{"d_model": 128, "activation": "gelu", "qk_norm": true, "init_std_up": 0.0629, "batch_tokens": 16384, "seq_len": 1024}
Each number is 128 + 24 x the weight over the matrix's rms, rounded and kept within 0 to 255. Layers, rows and columns count from 0. Numbers have three digits each.

# up: layer 11 MLP up, 768x128, rms 0.099, rows 433-485, columns 0-127
# down: layer 11 MLP down (transposed), 768x128, rms 0.0761, rows 433-484, columns 0-127
up433:141193105086112076115186083166142141163150125145146157119149145105131129094138120085166146109130115159138119153085151109119118108180080097115146141199115113113146104108116128151137148085106108108110153128128104140148101153117124116098104129094100102118047111159097163077122125086119108077153143118117142156085134089088107147163112129126114161072122108072133091160094089134146135116104
down433:129091172096181153131118146090130150096103182131130139145115171125143114098105116090095113171087134109139146128064153134116101110131132147163145136115101106153179129127139171071108132086136121182121170129133100150064097113117111107132179112142104195080103116135098148094132163126151076179091074128169133131087166081114189118058126174111146175084116143157126120107069137097102149123094
up434:107123125109116102136127125128109105126141117107092125179136129139147141146111138155106128139120120105107145119142151126155131175106158109177114122120169126141134138100151111133125150136145145139074134125123072111146138117121122089124120128163125123132113152131118106129113122159135126140134131155127129126122088131129100149101126130106113152096141137121122116091123109143125126142090
down434:119086139174135131142161140141111162130121114150128124077147142126153127107122133125131169128161133141107086143117151108117125097139121116120139135142103136126131110159089159086141144123111096154111141178135149136107119140107131107123137100123088152159146116080149137125130141157122145135114122113122109121118142104111139127175147182123154155113120146116140147137141131092113166109138
up435:141149134124099116093138111143148120142137111127124137183157126141177128098130135153134118163096100132134126120130143126127105103125152122096161173098145129134139134135143119162103120145136086132110168101136139104135119079140144115155157142096140115131157134097163097132126197134195128151117095100128151103126148131133102115144129114108133120111182142110131116141137127133101127139140
down435:099134109126140146134149126121155109159164133100142162094076140148145115204110152122156149132177168117142108159146146103148127131118118113113094108104096128114120104101117123120127142152076124118089148116118094174107133105118104106084145120132131119121114100155147126128155136132119089110130137146148114143162119155107166134149160109137138103134119106104105101121147120137179146098123
up436:151134087133108092130135143145110100104115117100123132162138114110128110171119104154123103161120113135105157122148110153107157160149136130135142147162125141150158129121098099139124118136117120095093138145127157147137094085145118130117151116126133144124147134166164099149115144199107119156156119127157148163171125138115150127119142103105106117128139093116137097106166120137142122138164
down436:114123140164121133110137158130120155160117145111083130086110162149133126115106143106133117129158164095087133129112126132126097144128140109157101136144144133135140125130125109126131171122124153181136108122138118106118127178116160144110152148140137133182153123119063143134163101112088152096103103107147166102136133147139102121146125185097131140118126125132132168142147154141093161103119
up437:147155155121137153117140113117143128121125114121154142107136152132135139120147136150133140153142097141116100120131132106108107173152130112150142155126134080130167124153171148169130124107107136106095155133141122077106120170140118106155125124122119128093089110141184107150124114120130092111167062089113135120103129070112154125130139113125074090106135122107140094128102108172085076138095
down437:122129095141140087139116162135103113109127107116153115144119140153100145122144143149140096139142111094122123118147076149142115113127126119093122105169128150129114102136085128094157156169123131112149133138112154143102139100143136130113113145154158146162141125161091152104100125106152126122081163137127076109150136107115095145159090126138162121135124127147108164105211104115123115104138
up438:187132120115116134095152095133094090165149101107146129151154160135137116183158149133101122145073126115141099161167140084167137135126107157125113151151148109111121110122113103112086126076108103166133165138104147112156136120125104103109166119140114172122141124145111113138092158146157121158069157179148126124145085078133109112115107170122109086096117123126105094129132136131157127127122
down438:121124109111152138119142153132129134102153145107138129154120125101123149124105143162139129126126151149125073142155130103113128115155146100145114083135107099118122148123107151131145174154126141125108134103193113125099107170139161118150139147166089088114160139188150143124129129130157087141099098092132168148098162119151078125105158128181142128103145095116125113102136104123112127141118
up439:126166111141141128149112102160161101147152133101138128142123115158113147103161122144149151160121089111156091171120111096123108097114082128119101124155146099117108106126143135164106140162141151121132178149104159144146132103128138091145131198140091091124119123105135113100099117146156084116139126148130159197132088082109126112129088084133111131153175108118180139108134076142113164146136
down439:089104139166190133103138106150180089142150151132149178144181178121102117151125137127102146119108136097107132151134122129166120189103120142098098085146147137157121142136136142081099099108157087124116128124118090145164109142145154137141116150125112126138126162161098148182097147119156145121091115085097132088136141159154108140081084121115129126126164130110116158125157112111110110155075
up440:130159143108112105115154110110095139122121132115134155170149103182133126118129122103138082139130086139170190124155137137149124110123096133092136117103159088138132105137129084149149136102122084142147128123095083101133107124127121083110142138139112134098147125136116121137113185127117136130142076167133105143101114147112085126122109108143084128123141139157100135136124119134105100162139
down440:124106134111107156158113114153168150110106093138146146129086112114123131181114104110110118155108138148119124167127121137147054112144129130141113103131138124130093098132093149122116148149117135100126105124108149144142160162116130126167131115136109135135146078107109125156133088116121143124108120104165123112108100123122158156141117155130145115123151133132107141160108117150130155139118
up441:125124139128069104131135119141112108115132096141173129144097139150148144140132156190098102109143129151116141103143150147127109166166113134134148145104125156180111138177147132152127141147110108141135142136125160160148143130096123120151164126144183114127128125090121097146155111113173149154131182124163136123145148119107112125108151130111128127117145101150127135142163134146173113082140
down441:122117107170136171115147113105149131161127155148137152144122127115115113159144112149124136124096100086106141111109084109116164144149100127099128157150116145099176162139075079133169109086145118141127123151147130117134120139122100145070110145146122146152145119127145095128110122121085113147112086120141145125103151128122119140148116123136102133084116167131143109115123138119104155164156
up442:064101048128110116103108097119103117130152117126130136141135106128136127169097121123137145133129156128209160137101120111130103189178152139137172120099145124145135139119113131146104107120136156137146156100089111129119146132135127109174159115141131130114134119164150126123144156149152130105089104150131140103154112117137121141112144085107108114151139120110134130180084103131125137177114
down442:162132154148111098117127110115158153105128105143099138128140093145112149130155095107132104137071156065087095122148150122145139134096154121116105103090124083149123145118120151118136123159151150142092124146147109175103144192130088141116134119129134117130160153099097147090151104081104117106121135155111126082127117125107119096122106144141137149073156090135120140115114122142143088099139
up443:118158142153123092098135139136105117134115113086130132151179124146117151154110146149130103171103135145129142147101134136139124120099116136088154108146146189095137167145109098119131130120112114128132141120114119154110102083114125156109101119138137130129119149128109126092130133137141097120112112142128133155118130121119143117095119159135142114134116136129141146150146103148129140160148
down443:142123154104131149159116113112148118135120114140133148089104118149149112097149103121099176098154108121140117107133137114118124161125143103139139127153120072151144150114139120134126141162106157123133142191108134100115176151110134103147146129138163092113137119137117134197117122153116127117120165110108113105118149159134127151152165116134127109149114153125112110109099145111139098149111
up444:136144137085124137117159146125085145174199129101100128149158116117111117113164129106128145120138071118138121149184150117147136147123105127159135130127140142123119110080116101127107148133132107146104139116113109145145102107074125100129170203165127108141133124125120156105122087095152142128096099166091141162120117094152136116134128123122068108115136114143150113146119124107103128117150
down444:114113093119119121137172128117147125122119125170143097102167166160115128175094143122152131105127154092124147174144082106129117138097147159109101152148106128123092117111095143123122127117074125125132125138106137140132113159121118148071132115134123159147089132129080116113140147119147118126125116107150106122166139135122116124093131151070152132081107145112141126121103104142126103125160
up445:127138096120126133139182139144132114119132114139131128128124110149132118152103113130142116128109114129145179164151131159159155149158131149137110128115106148090134105162105121145092115085072091098134146134145159124148137088132098104106111090118134130116136110149154119113168166099122150081162134165135129106112143137117145137124108131119143143115136155140098162155135111143097158146095
down445:133151172085135119124073165131130105089149116136130143128156126083150102129125145168162162160135107089086121111157104159171137105133118109110106146110139127123134139164139130147158134163095161144126112172115118099116137144163131132134166137155138121127120177137132179145101132141154127127131146106122125112131150134182138123131130114156094104133111122144148111149113139130109145140149
up446:102142096127140114143170150140116136140173111107140139152104101130116165145113144132148091115111129104121147109167134135168131116126082127158116158123149109137100143152136129177126159132099121087141129128060144155115148121132121103111186111111132126106167096164122132133144124118126088135164098154135092169109115107108125149105116072155144109095141135107133148132132119145130147110139
down446:120089140130121105147148129089106138086156129124132165157155101126119129127145143144109100150123121112109148107143148162100112155134118114123120144116166048118128154134145144185117121152122169117138114116100116138137144168129142172120118113141137119140124124127112102140137143143111126140116120181063157125089127144123134114077130118141139124127151162129100116150120193154136102070101
up447:129171104155108142146160104158072124145111099092142158146138148140153093134113141147096122151140081139138135152162160099123064120115074109098158146161122118077165140086180144145108101141101151107118146157145108148107165084091147166153143154115121067102116135110113124103152151169137136110158140153098128088040076084086076124176141110085144129123119128129080092147134141128122151185145
down447:118180115110140089138161102114113143093084086122164159152137122110117161156141155067077160191129094120146097131155091103110150139147101145166087108145129114110133128138134148042152158137107138132089092144174162121157124168132135157104182179119107129126087122150130177146125108093108152077115115140093113174082127115161132114065142116148135125121050117131109109183139144130116132141152
up448:135143152131121099122134066148122151147142119088136161120153121089135134137139154138087151145112090133131148112086139154100105124151105122131172138140172059133143141119161118129100108108105102135125136115121146133105174081155110091145103121083173070132161097136143107120118141101131142141132133124121165164120122169112158118168129111107139125132151134122093130161129122146101121142126
down448:109128124108136131123064158128170127141101115093125094131116114108122144160115143130122110146186092129126111156106134115148146130116121129137129140140161129102090081158112135125110102152128136109118143127173140130153111132167118121115140133126107155136122106118126151156159149105168082097144122116134171142147129093114126132145086122105127148132118151137206088119120102146113148118131
up449:124112136105129098121116076136164136143134131097165156127093111145147111135145123117100133134143113116144152128083105140120120126173123068151117156153145093126179121129148134168105191144112099114120159108078142119109163159139118119118174125132141119082076122123131081122169164168113115119099094115117125125062116112129106083145085104163123120108170096126115132134115122103144154172134
down449:091118129146197122114071176125114125132103086166141102100127095142090146133097116160126147132205168150113161184150143153142126083116118138062139153128119127080093105182120088107142109171143104135153121187160150128125127123116159138116112115136097186149125101131161115080146132099142140121120095082104104152120133153162147181113120163163090136134094119104141135148172118131162123119169
up450:172122090102108146144149126103130108125142128136110154114115165104138111147143111124109114127108124097174114145109141130078095130124146105102153129185123103138137131140142164143097111135108102126163127126112141148121141139121111127119147182117129138109126116126141164118114111151143156107084131163105136176098111130105089122123069108129111135121109049132132142163139116124124134121135
down450:120103170165135145102118155161129147127147132127075107135125112144131125154126141135148123097114132153051129134150072131124144129133139092124113097087133139131110096147135166152170150144119116139122128088152098145097115161113148134142084101170142136129150130135107130134149157138115108145163127092145101116137126161141157125137128110129136089131081122146130128102170144135104096148090
up451:135113156101153123155098128135137129100111094128147137135109084124154125102143127161092154162093124135164149140136124138165131159098099085144138154116161110140194115117121119122112148105090107124148124113078140133143143146136133131120130128113186126112159096124103102118164174172146101122144094116169140098091070119115117141099134172131136173111122119131123121114122105115162167105149
down451:122106154132152134196127116161177124120119162131119151112140164115193090137087142155136125142150137111126097140122118152191104133161133093141139125153123133121146106146124113132155121172131178129157128149119096115082104109117177168148110126120105142129172170081135177100148136134118116134085136116109101140136133086106152123132148120177119118115124155173115101130147120118157121141154
up452:120130149093094132114124081118117130153161142123138111115105112134117111092112117081132116134156133161156131141131130155132108091160112077147143136162145128123155122101132102142063153153058099132118147134139134154106114141126134113140149158146096141150125087147159141085142125173138092129117134114137140122153127099164093151152124126115116140118137130145193095103127141155139107149113
down452:112157148197156118119167129142140111094111142127116143142142116110114135150127135104140137123127124111118129134109132113089138136076130144136134139132136125116133137167100131139153108118149132141133134115122131167143177114136078143069102105132179129103110123130130175143165112149075102077158183168123125141114125114129154129118121178121127129113108147107117160140093144132124108100128
up453:147140131122120115111099144129080078102160146128115149128091143148115176150116115189171133148085119170128151184122119118123103132188131087140161161134116155100120111143096117092128146109104107098129112118115146120161102124127132136127118122135133134105126111120100135130108122156205124165125071153131145122112091127106120140119133098095140144134114137075125137184121111143136140135141
down453:101108125126140150189140128143182128135127176164135096087087087102114137125115107132124174125132131148138140153134148111085122134125089132131142173119133151157134148108138105124093106068108126106087134110137109084157124079152129126126130124116150082127128147165114134113142130107125108068175154136134120138139149108136108105155195153125126116166149167112132106119129146152114134123125
up454:155169131112139125144177066119128120136128142138163138128086140123147100147151105137151129126142084130131157115133149128123070139161150129133122111129168134073112125157098139138161150139113149145166147114114147131161101158131139094153167124120133109149160130173107120154155182137163113104172125158139126165119110123104139127114121126122124108149152102109163120123128163138160125096129
down454:096136138166116152128121153104141089143104171096120115154129135138119155108138131096138133143111124127117128101143105106112109140113114157179126105122083187125114133065142096137122082114135156120122114117141129107180150114101121145117079160134124075138130125132146129137108128106113079123141107111090146114168135112159106123103106123114149102161129128135119124115124138127095139144158
up455:156132133110131141155134102127126142128106085090095153119100114118107118154174129179143102154135078155135145121165127130112119134132138148069158098109147151144145082116119158113132168113149123142138154138110135117113109103121118123154164144136106087139117093144134139087129113138136131136133091132142121148130116164135120116127125127133088147137115110126145130147136126160119158128158
down455:137136153148118141100111132176134141130151124152148117133124122117142127084118147098079141179135130118098115134122096140136117105119141116166138144125111086113116115095157139113077137145127142161109124092151118139125140121142145115110154117168109155124148135104099130138141152128152120098120149130179157146147190142127127154142130141100164148120144143145109071120113142107145132128110
up456:139111120155122057115156164151118100118107085115136140160095101134158111132153143138104127113110115127143146117143150114138123159121080100122114120133103114117116160091139108146152180106102105130146150145140124129134129144161116117140125182119113078127062112133117145140195125149090116122125091139114079132120074102065088094140059129103119117145146129161109110153113104125139122126096
down456:170149136101132103130146173140137165116102129136148084093143123149130106114158119130111145152156146126185143154101109113115078114165126099123116124188113162115122120118141139139112118134119104111134101139122087145160116071103142108171127129100096135113149144153145163098123140139099104122152130084149128107136120150117145109099154148091097146148159112125114130125151128172141138149155
up457:103172145128116133171167145138125160115137161117134151144149142089155121156140157137098132132115097126183104101164177102145113126134116107117156156111111091169122121133180093131141171141138171156156158146114139150087153118119130131135128125121137124135151151101132178130116117143154116113130117126150130146153079099081124120186124088153106158117185130130116108096126101145174115090123
down457:124109114086144097138095113171151088168134132127128148114130095119150089138155098077076098165137125178115138169103139122186101137092073122157090107159090170126115078110127167114130139151164167119121153130135131172117120096113167132159133134121073128179108122079137116134166147135154128132129129090154100142105134110142174136099174113130145113090115169102144145175123109136117120176115
up458:115132127108106096117147127154155098153150101113116176140111128182112126119113099098069146106129120090105167121114142118122116147142120140130161101143128092142165125165142112145131120123107169153132114102120140134130126160134129094145158164125117087112110096114126102132131086154155113099163098129120100096072118118094117124152130114122103076077098079120072128164114104133104148125112
down458:151138192104117139110081147090134124112077136157171109156129132103117141124135108161136136118121175144103123125141098136123148113100102164130129142104139144087104146095147145127146103141167141139113108095127123073117192144114128184082170124116106119119150121103139166108125144106140121119107121116102104166147121165111111089095117151112150171146137104147182137106131147105117117122113
up459:145147121132132093117133139171148133096133109097093162126131135115107143140150147130156150133125129159174135160146079139131140149147127110133134126119124148115117135127164075131123120150076110097137167121096139153161175136150127113141103154128088132112123115148146138123134141122142129087147138136140118147141083171140055150132106097121124125118108125099117088129141133165100129149077
down459:082120148137103109126089152101131129109116142148136095149125145152138110123128149133090138135126147116116129112125156139132122112117159095138132121168123096186104134168123148148155126105176162144167103125154136127126159127136132119138155134159120114162143115105148123121136106109119142166135109089146139128169172181089145157165135137120118138114149125096156142173126134121118137135126
up460:145170122126109119104122083148099160111090107128149144101150142168155159146136073123157085184140122189167075157096147118139115116085123092123166123128160121115130143156137139148107162095140156137154134126068124141162117134134108118114110139126124089133116120163106139152116147180160088124159087138162101163132109131131084148108190081120126129143159086105113068157125103137101129114166
down460:125073129146163096098098123144109152091127129156143131129085124124142144116122079149136084074126121123160141175157103193157140141074127141126160110133190127131116124151083110134156107147144129123091144136117106145166109106184099104157124084132133125123142176155117136144124138138144123180112141124124110120134143140156121127081150147078122125120139129111099119132088122105113166174118
up461:123139142137125125118117155118082094165124136114162106141118105110131128114145158147139108134123140144122119146167143112144083119135069143194167128108177168152129157142092141138116139125100065118092138134133119150165133099145123166131124156151145101125108129144105149084141172149156074128112126163149122112145071093111157147129115142122139139153149129139149129125174166117126121114119
down461:132098127157146158125074090130111151126075121091114134085159160124141153149143131128138156140157159127196123121130107142074138109157113150107091154115124121143138108130106129121156117142098108128146123162111156115125123142120111126154149120176141143117077103112138158151159097138106141136142143134146117101105169157114144140097115091103126138127110122130141137102105110157142085133155
up462:119136170113083116139122110110132088130171142099119109141141141151155117159163145134139103169121126140160072117147131108109103167127124121117163147152107126118097137069152130149113086085087099140146132095132109148082153125130145114126154140139162115130110141140143120131121103081132089091115169152151164126123088124105074112084117099136121071115151103126152115129147049128140154114069
down462:178102080109151084142114095103132147127106104170097116144119096106163140101120123143100174118119135147105167092089141135178121088171138141109095150125153145121106134129133144171123111140110157090136103126155122107107164139118126132118086089120145109104149119167120082140139137146105145160136125122135146157155161093166151121158142104124117154178149206100149074085113180105099089151154
up463:158140126132125052140123134179121114162118130130127176114128086120144109103150103138115148123136103091133198153167144079136137103147121155156135101121136120140166113120194143147133151091115130124098113152126145102162142089119079113151144158120136104132133099136113091112139141114150154117094133121149103117116090086138149141143142158113087122123134139103122127119131070136131150116142
down463:128133167167144153118145105110117141113149141103157153131113149160137116136129146134154069083164134115057090138138141176133112122124110125134146096131137131180104113147152117120182086165125093148118117151148121109105110154146151130107165105127126113132118092132124086152119098123086110126130133132154133060103150133110151147095131127143139128130138105174115150097153123125108112158113
up464:133148129105127097104112126148124149139201115134136109144094101157133130136107135140100109110102053116113153114160096123093112124147108090145157067149139145118137088163189100171102132128122135126098137106091139183137110137113098122135142105128128137107091114092135133076153114134188115150125127158147119125089098161122118165120131068136100118124087156108108111114155104139157106117153
down464:154137111136154126101114131067093157123119136123123141110106139131153148183123199143143146113137123112134077141127166109115091108117153114104139126150144119155158153113106105142117105158145114114113133151138126099195132138089136100170103130122079154107128139146155137136123154165113109096082101162168157140112140151118110118091178133105133103142131123141174143132124136102125096113118
up465:099141177092126134155157135143149128164142153149133133107118109109142161135148134126103142135111129163116133165097147156119080158118112142111125145167170088175141162120170147170162116115123117092093128120086093123121181101096139125119155114112141150141147076138110123176165145133120170118108093130129136130088159138121092103142124120123112138117106125100141089117086107114149083161094
down465:101078116158172140096110110157103127115124089150139116144144153149134148125156147153084131128141133127156158167125153107117131147164098156153158136138123211122121099137087089165145110188088086126120139146142114134154069137155107148163085115144096128135163092138130142076121140139140140102159136131152119102189136124106096143123152134164142152092149132108106136107133137102115135123151
up466:139141146104063151139141082126129139124170138119160178130114120062152129094117084117124126137103116148179127156132168165119134125158127098121162122118105084140160104171129136156109105096135119110133137161124136162189119088093151096113114146113134069137125124119078137127121144169172133123117105110115118188104152091139122167114168110116094103116113117125150086120123147123128144096127
down466:104124127177133128144139131100097104153136140168090157106162118135120098114105102137171115122123139105123110184127115108187145112169134120125125143084122103099114094125111167146109099105118124091109115153095096122107112114109124142131147124154107158145122108132120087151122136125135092165135142103153138134116131140141134164125169110111124142129133161120164089100130145127101120114116
up467:161129140116089101161163137117084130134106122059123174162136088168127139119175138128112162154101120139150112139116155126145085137120084097139194158121128143174125133146143121128080107076103113147173124090163107097106114115145150100146156135103164106123104082111127146115166089154104125145111101140132121172122082098172127112135102122124102127130073158122105095157108101154125142144091
down467:130130111180055100093067100172174117138169120152130119096105156137146108100144130189080096125186103099114155165117091149125152140115150104108133146128174115140114126116136151158151129141157101108155086147082122119137144182132129179139106112162083127122154130106111119148140120149127140148122139097121146134094166136134077134120083132125118128127127184137110129073138131162168079128133
up468:187160109106162078125135100156112112125160107142146126133113096125135138142148122097169097115144138148137154157157144121170113125108106141158126098140155119116107129141105148154124161125132124117137145087103172112154128146141156121122133129133146141112093135133138155122111166171138117116127136137115114138124129093125095145128096147113108167120170164121185125154155146107123104103125
down468:109119142149104127147121159123136123126110138149098151116131148147118114097124151130117121108127125126141114157128100149144118133098168088135125122127131196136078099110173143162140102151128152140100137142155125126128119114149136124113123144169104118149151119139157104137112108133099113115134111123122158085116169115194139119122107095107127096123150130123142107095154140136114093154118
up469:142178152115135138101149123107117140143143104114147125130142161123153124137149141092150138109126120137170175122143097107130094106145116111143141140125143132108184139140129131116122154117155092131101159158140142110152120147139120142143162135102161128111094134151135143130174113140144147123128142129145134120158102075132088110144132140083084127123140172140156099145156139157112129146145
down469:126105087119122090095140126138141088136097164153069111123150139134103123103134152128137127145121138127142134156145134152096114102072123138128116148117111167152078128124142116160144102100122134125125120097116113112144160131151142110094075130139156161146137117142133131090104122170122128149123128118090099147103157170105124123174143112119131104122123146129066133139163127146112156162107
up470:131141139115116128117132163098133117113116108123115104150137100138182099117120140116096134147127095135111122106160160127149155097116109134143133181133122148113151126124145166187115110154116104131110141102098133167144111104102148150116185124128130105104096111116081155117159108162160108102128104120146125125147135116123126118120152126081111130133117145156129107112152148133088085110156
down470:150108106167132151132131139143124121123111140141139109109120100126118110162079159138163142131129150111153139142093177117092115157116153125113126137108111093164109126090115107105133100106095150157108098130148122086155123087133084111154142181139125115109100118141119105149076131119121160100149152146114135154114116141143125123135139160181150154165096084125122150135130130168172164142126
up471:119134159122120115110171095153141149129133069145099131113076125117108125162137137146112107140112110143167124116114129104203096120157150138122083099168129141155152128169139111169094153125099129112147131068122147117120154139147083094110162122137151136122120059141169127173136126185156131120118119139114134137145109132087119112134069143118111155167156152121105113108113128137124132149139
down471:134136145126130129105122118136120153157079089108132121133155159155093133095146151153146137085127130129173123145119118152123135183103123117126133137152146125123160129100118135105112129123100117130081137128148122111152097126162134118144145102120161108128066112153093158161142128110104115165134149130121162122128083149160143104123142127144145128087070128077157130133088149114145152085137
up472:138136132113139158130122081135097115110155118131133183112134149169130152162119091100149132121094137118137158135144126123183147128179143114147146097131151135136124130120093143145119104148134144138126184127177187124124159141137147132135169134144144091118129147179139169123107134088142137148122149143109112180123098093110121135118130129116121153102176112127166117157150076138136113122155
down472:148080122131168106089159152135127139131147137131141146135118108134179121122118115091120118120158103127111149141115146181118092150132119114149141169163144160106139119111167144075107175151059095133127088140112111117139117137121141101111089113132124154142096137131138093156125114167129103111140080141088155129168133135150142124135137107098114082101113130104136115058123110117100119131149
up473:145150129122130155159162123123133128119162115104110092166099148171173133131100106165132142132121068146204114117166125135123143162111116087128159156171118113137128107160153122163123159142112154085130131160128153147115109117119166125128146121136097179096097117137138133116114142124139157068107104135147110107099133104153093170115165142125098105092105115157122065120164098124128116154150
down473:138127178039172154141118129161150091161089136127127132095149104144129145088121175074114127130122113122103139113109113178102100157154176177167086084141128136072150108069121119115155130159124136159165136118137104108126161108109103158147139131129130095093160138115105061117109137111081126131144105112131074162153112081134173129162113163150140105166106116122126138136160126137116140100109
up474:108153129114127081092156102155165156169144149111176168146139139133134123146159139145115112167132099168144128134113108126149118110171129157127134153143145130104135112148115133191132167141142090085090165101101105123114116142122129149139142132145112142134092111111120118096112158108135090148115059120130153155112135122142139132085130116118103139125149139098160142104138108177110164126138
down474:098158098131118125139162151160111149098098108096110128155124139150148153144148118113127143139128155106147116138133146124096135158125163104144110104129167113151131082093139104100120105121151094158139107155122110132126132135136148138108140120114132150098158128097122164143118127183106166093082155119150112162126159127149117115161139137114142113097115122128120099132143174171136124154122
up475:130150088099125117128112098116136128144163145146158106146133087160133133123099136130130150110110110133142123131116108096154151095129120106122145145141145120124097110148154147114145160144133120109116127129116133136116110114127118072128111162133101077149095081137099120145146098145121083140133085170140124102144126116093108150096152111131079124092153104114144130148142112162103150089148
down475:126125158093147112121144143118140115126142105152123133152154154132087140160155100132120105148172131120153121145141103131105139120101130164145138080116123172164132149084127103124129116136097071163119134091123127149150102149108102160105151100113134190114110124106122146147145123142129137090123151143122110132145105175118127132143092114111133130125092128133108125130101093108150120108122
up476:110186126111134137136147108148118131171130106068184143128102148148121146144145169151115132110156102155118086139138115144132128153113080167156149120104107120165124111103133151148133117097093130124111118118137107116112158091086116107141150145117095148150116123153156105146097156197136122116162126143136169168125106106137101110169102054122094168159126138112096102090094087141075129108080
down476:129134112118142105120138117106101161121098085133073140164121155122112130136121172114118095161107142159099153107132080105194123119114158140136130089153121095083126134112092131087113105089159173136152096166137142056149090123127146126140108091066127167142146129152146132110094086112152206127143073126145139143111141134177116136104112154114145137078112116176125123133173173143092104122109
up477:117134124145094164170133129087116127152131089118159139121077121155180098133164136233117133116134129098149140144136148143118119170114108120151117103109143119113149153159127151157143169098125114133169132095112124147120134143095110090110131165099169094082150082164073083124116164160194121168128117170184124113074066104125133112154150148127119139120123096080086111104140102159144111156153
down477:141136137120100146120117110113123149136119146124078061137103111179131083143106126103152154098121154181103112090117127115131146140085109098134106130167065153115145110102110094150150116116106137138137106149133131123130156118128099119123133097107159159088140122130190117080096158107137140170089161153154159153148108107098050107136146108139151117101148137112055123103039116142139136152106
up478:111160133117114116143109123148052151179202127135129134129139120094126151113138098123144122115110146146174167125088118115131145176157157123119173130097142168112141117153135085141099111110112083093077101128148142112165146112116128096142148141138149115113088118176136075170106143128174087105163138126118120120116129129096129146159127081105119103163107106099154080124151073185079123139129
down478:122091125074146146141182145144127134104126109128097129107120143172147085110148124125133161158120112083050131138173116090132173152145123097157111130103130134123133154123124123114134168140144130066120131120090106127105180126128086108133103085131131117134177119135139191158093107154142135125120130118084112126172120164129097061128133080110158116141090140098118136103136111140148126127139
up479:119156120119138144103153089132142118138130092126140106128118116141119095164117129125119113146107107117116133116126196110150115152138116128062107110122101125152141144122143141152139134099154114111133124117121101169131148140130093089086132138133128089153139123141104156150147113147147106115103070135138120100123134146144093119170137112119131155103158123127154140112131121093138087105144
down479:148124103143094099114078148149135143089140090164135107132138098113118152147127158183132132112121144091119136100131139126114135068151164124148136135107103136142119161111166120111131133131127158097144088085131150137121094127136171130126130171126123122149156130107133110128118142115141127125140163095125162132120132108111164159161139155108133124103121113174106158158116153140169130150124
up480:102129113119145118081130117125102111088170121119132140180109148145163137135138129166118100125137129129149150169148103157143155102198152134127089135154145133110128161103165102124118156141113147153121163088129140165155142142112153123104130113159188077134120132120150164107172133129167142077148123150178117090144126123120135113171081158124106125082153094069131136098137121164149110126139
down480:108133141107065118151161118147156094114125104143140145102120148125136134154163111117127144121098141119074083103129148096098109160121142117114193107121142168104149124131086189117152107128123110091137135156141135131107106134120099141122098122111118170112135120120147116136138152133130101159116130132121092138151090157123108114119106101109140087141098202143120105104122149091133092125120
up481:087123153072099133126124071118109139156132101115149157106087107130169131160140116121126139140155112158145142097144145104165090140120145143151131112171130142110150113117141080138136113113131144139129120112132080152100179126118119114157139114118114115125097121102145117136120150133133148138150109151143135139119154135113129123143105160107116182147128148126093146137131150138110093108144
down481:163122177146162135127093175093153134104179140104107105127116133076088135131151125134146132096115147111093112094156086092083145114108109128118118166151129137123122156112104133095126114130125124110112149138113176113142082130129139124171102153131115110115179132139129136099164108106145152126118168148122110140150094101133137119099154126122138130133088115177154128121140125115150147128088
up482:130114156082120122099138138093113129162100106089125107160094113138135125137180120130112140167099121123142127140114159132134172146175118094170183117156131048141142094161137144157080140106112097102126121111161125143163175122105093142133088082128162119110140138156089094137123153127151114146098109125145148136121143132150121145138097093110119106137146114071144122154131122099110107096102
down482:126139130128143128091108126133135108135138091138157161165121129124126094093132129167166163108145108141117112123096135124132090101151155102065117150154087134104165130139124126124105094132114139135137089138152119084095133157143178113157135099106141127170126153123131146143145134115142140110110134096151110127108156147141134135113121091136103128139120172130152151077135084117124115160121
up483:102117137067135137141167126109137123073118132141101167130131155112129143111155138116125082111126130165144145131134105097159122159130128137149174177127100100104123123139139100163106128132115136132127140112106127103118117123131146134122155181115146121166100130127095147150162148148126156153165094130138102137084135124118136134100127122119140145117111088139140109205130105145166145099117
down483:159118112151133151131125159146121089117131158165137124193103120125093145161141091137112138146132171170093125115102149163149122085117124158127106106104125131143108115127128098089116143104105146103096141137163148117124119107134107156113123117180106127125113125143125108114118131090148118103130138159109129124127167119145118132148094091146157147136133108115134163109142145125097154106157
up484:100130096094088130156122127128093125138138146138166117157102142138121102116128138093166131146136137142193136173138160145137100127129105155116169151133136141151161141125154131142104106083125115139125187127104133129162174127121125087101141107081102124132125138106080148144131123134131095106182141150133142108078158122111125123121084154100117161135098099119099130167095131117154151095155
down484:116148144117134112138100116126111175126100140135113093118135145118121145103115136170143086167136120114136086102152126128117157144143103136142113084110101150136139158151123141139134129129119130144147116147135098128086128100173133091123138103142104127152142116147121122117101118133123133116182132124106088129152149128129137129147095128130131132164107138129132132122085129128153166125143
up485:116149148096161110156131088134147101153146125123131173148135113130190073147148099149148148106141122135134177131112124128115144099176114081130118149147132140131160102100145133166105110131130138112125174119164115127115133112113128107141159147146135107131066109091089111124140131123124133126118116113148125124103158120141084117131125130118115101118136112124178106147138154163172114086096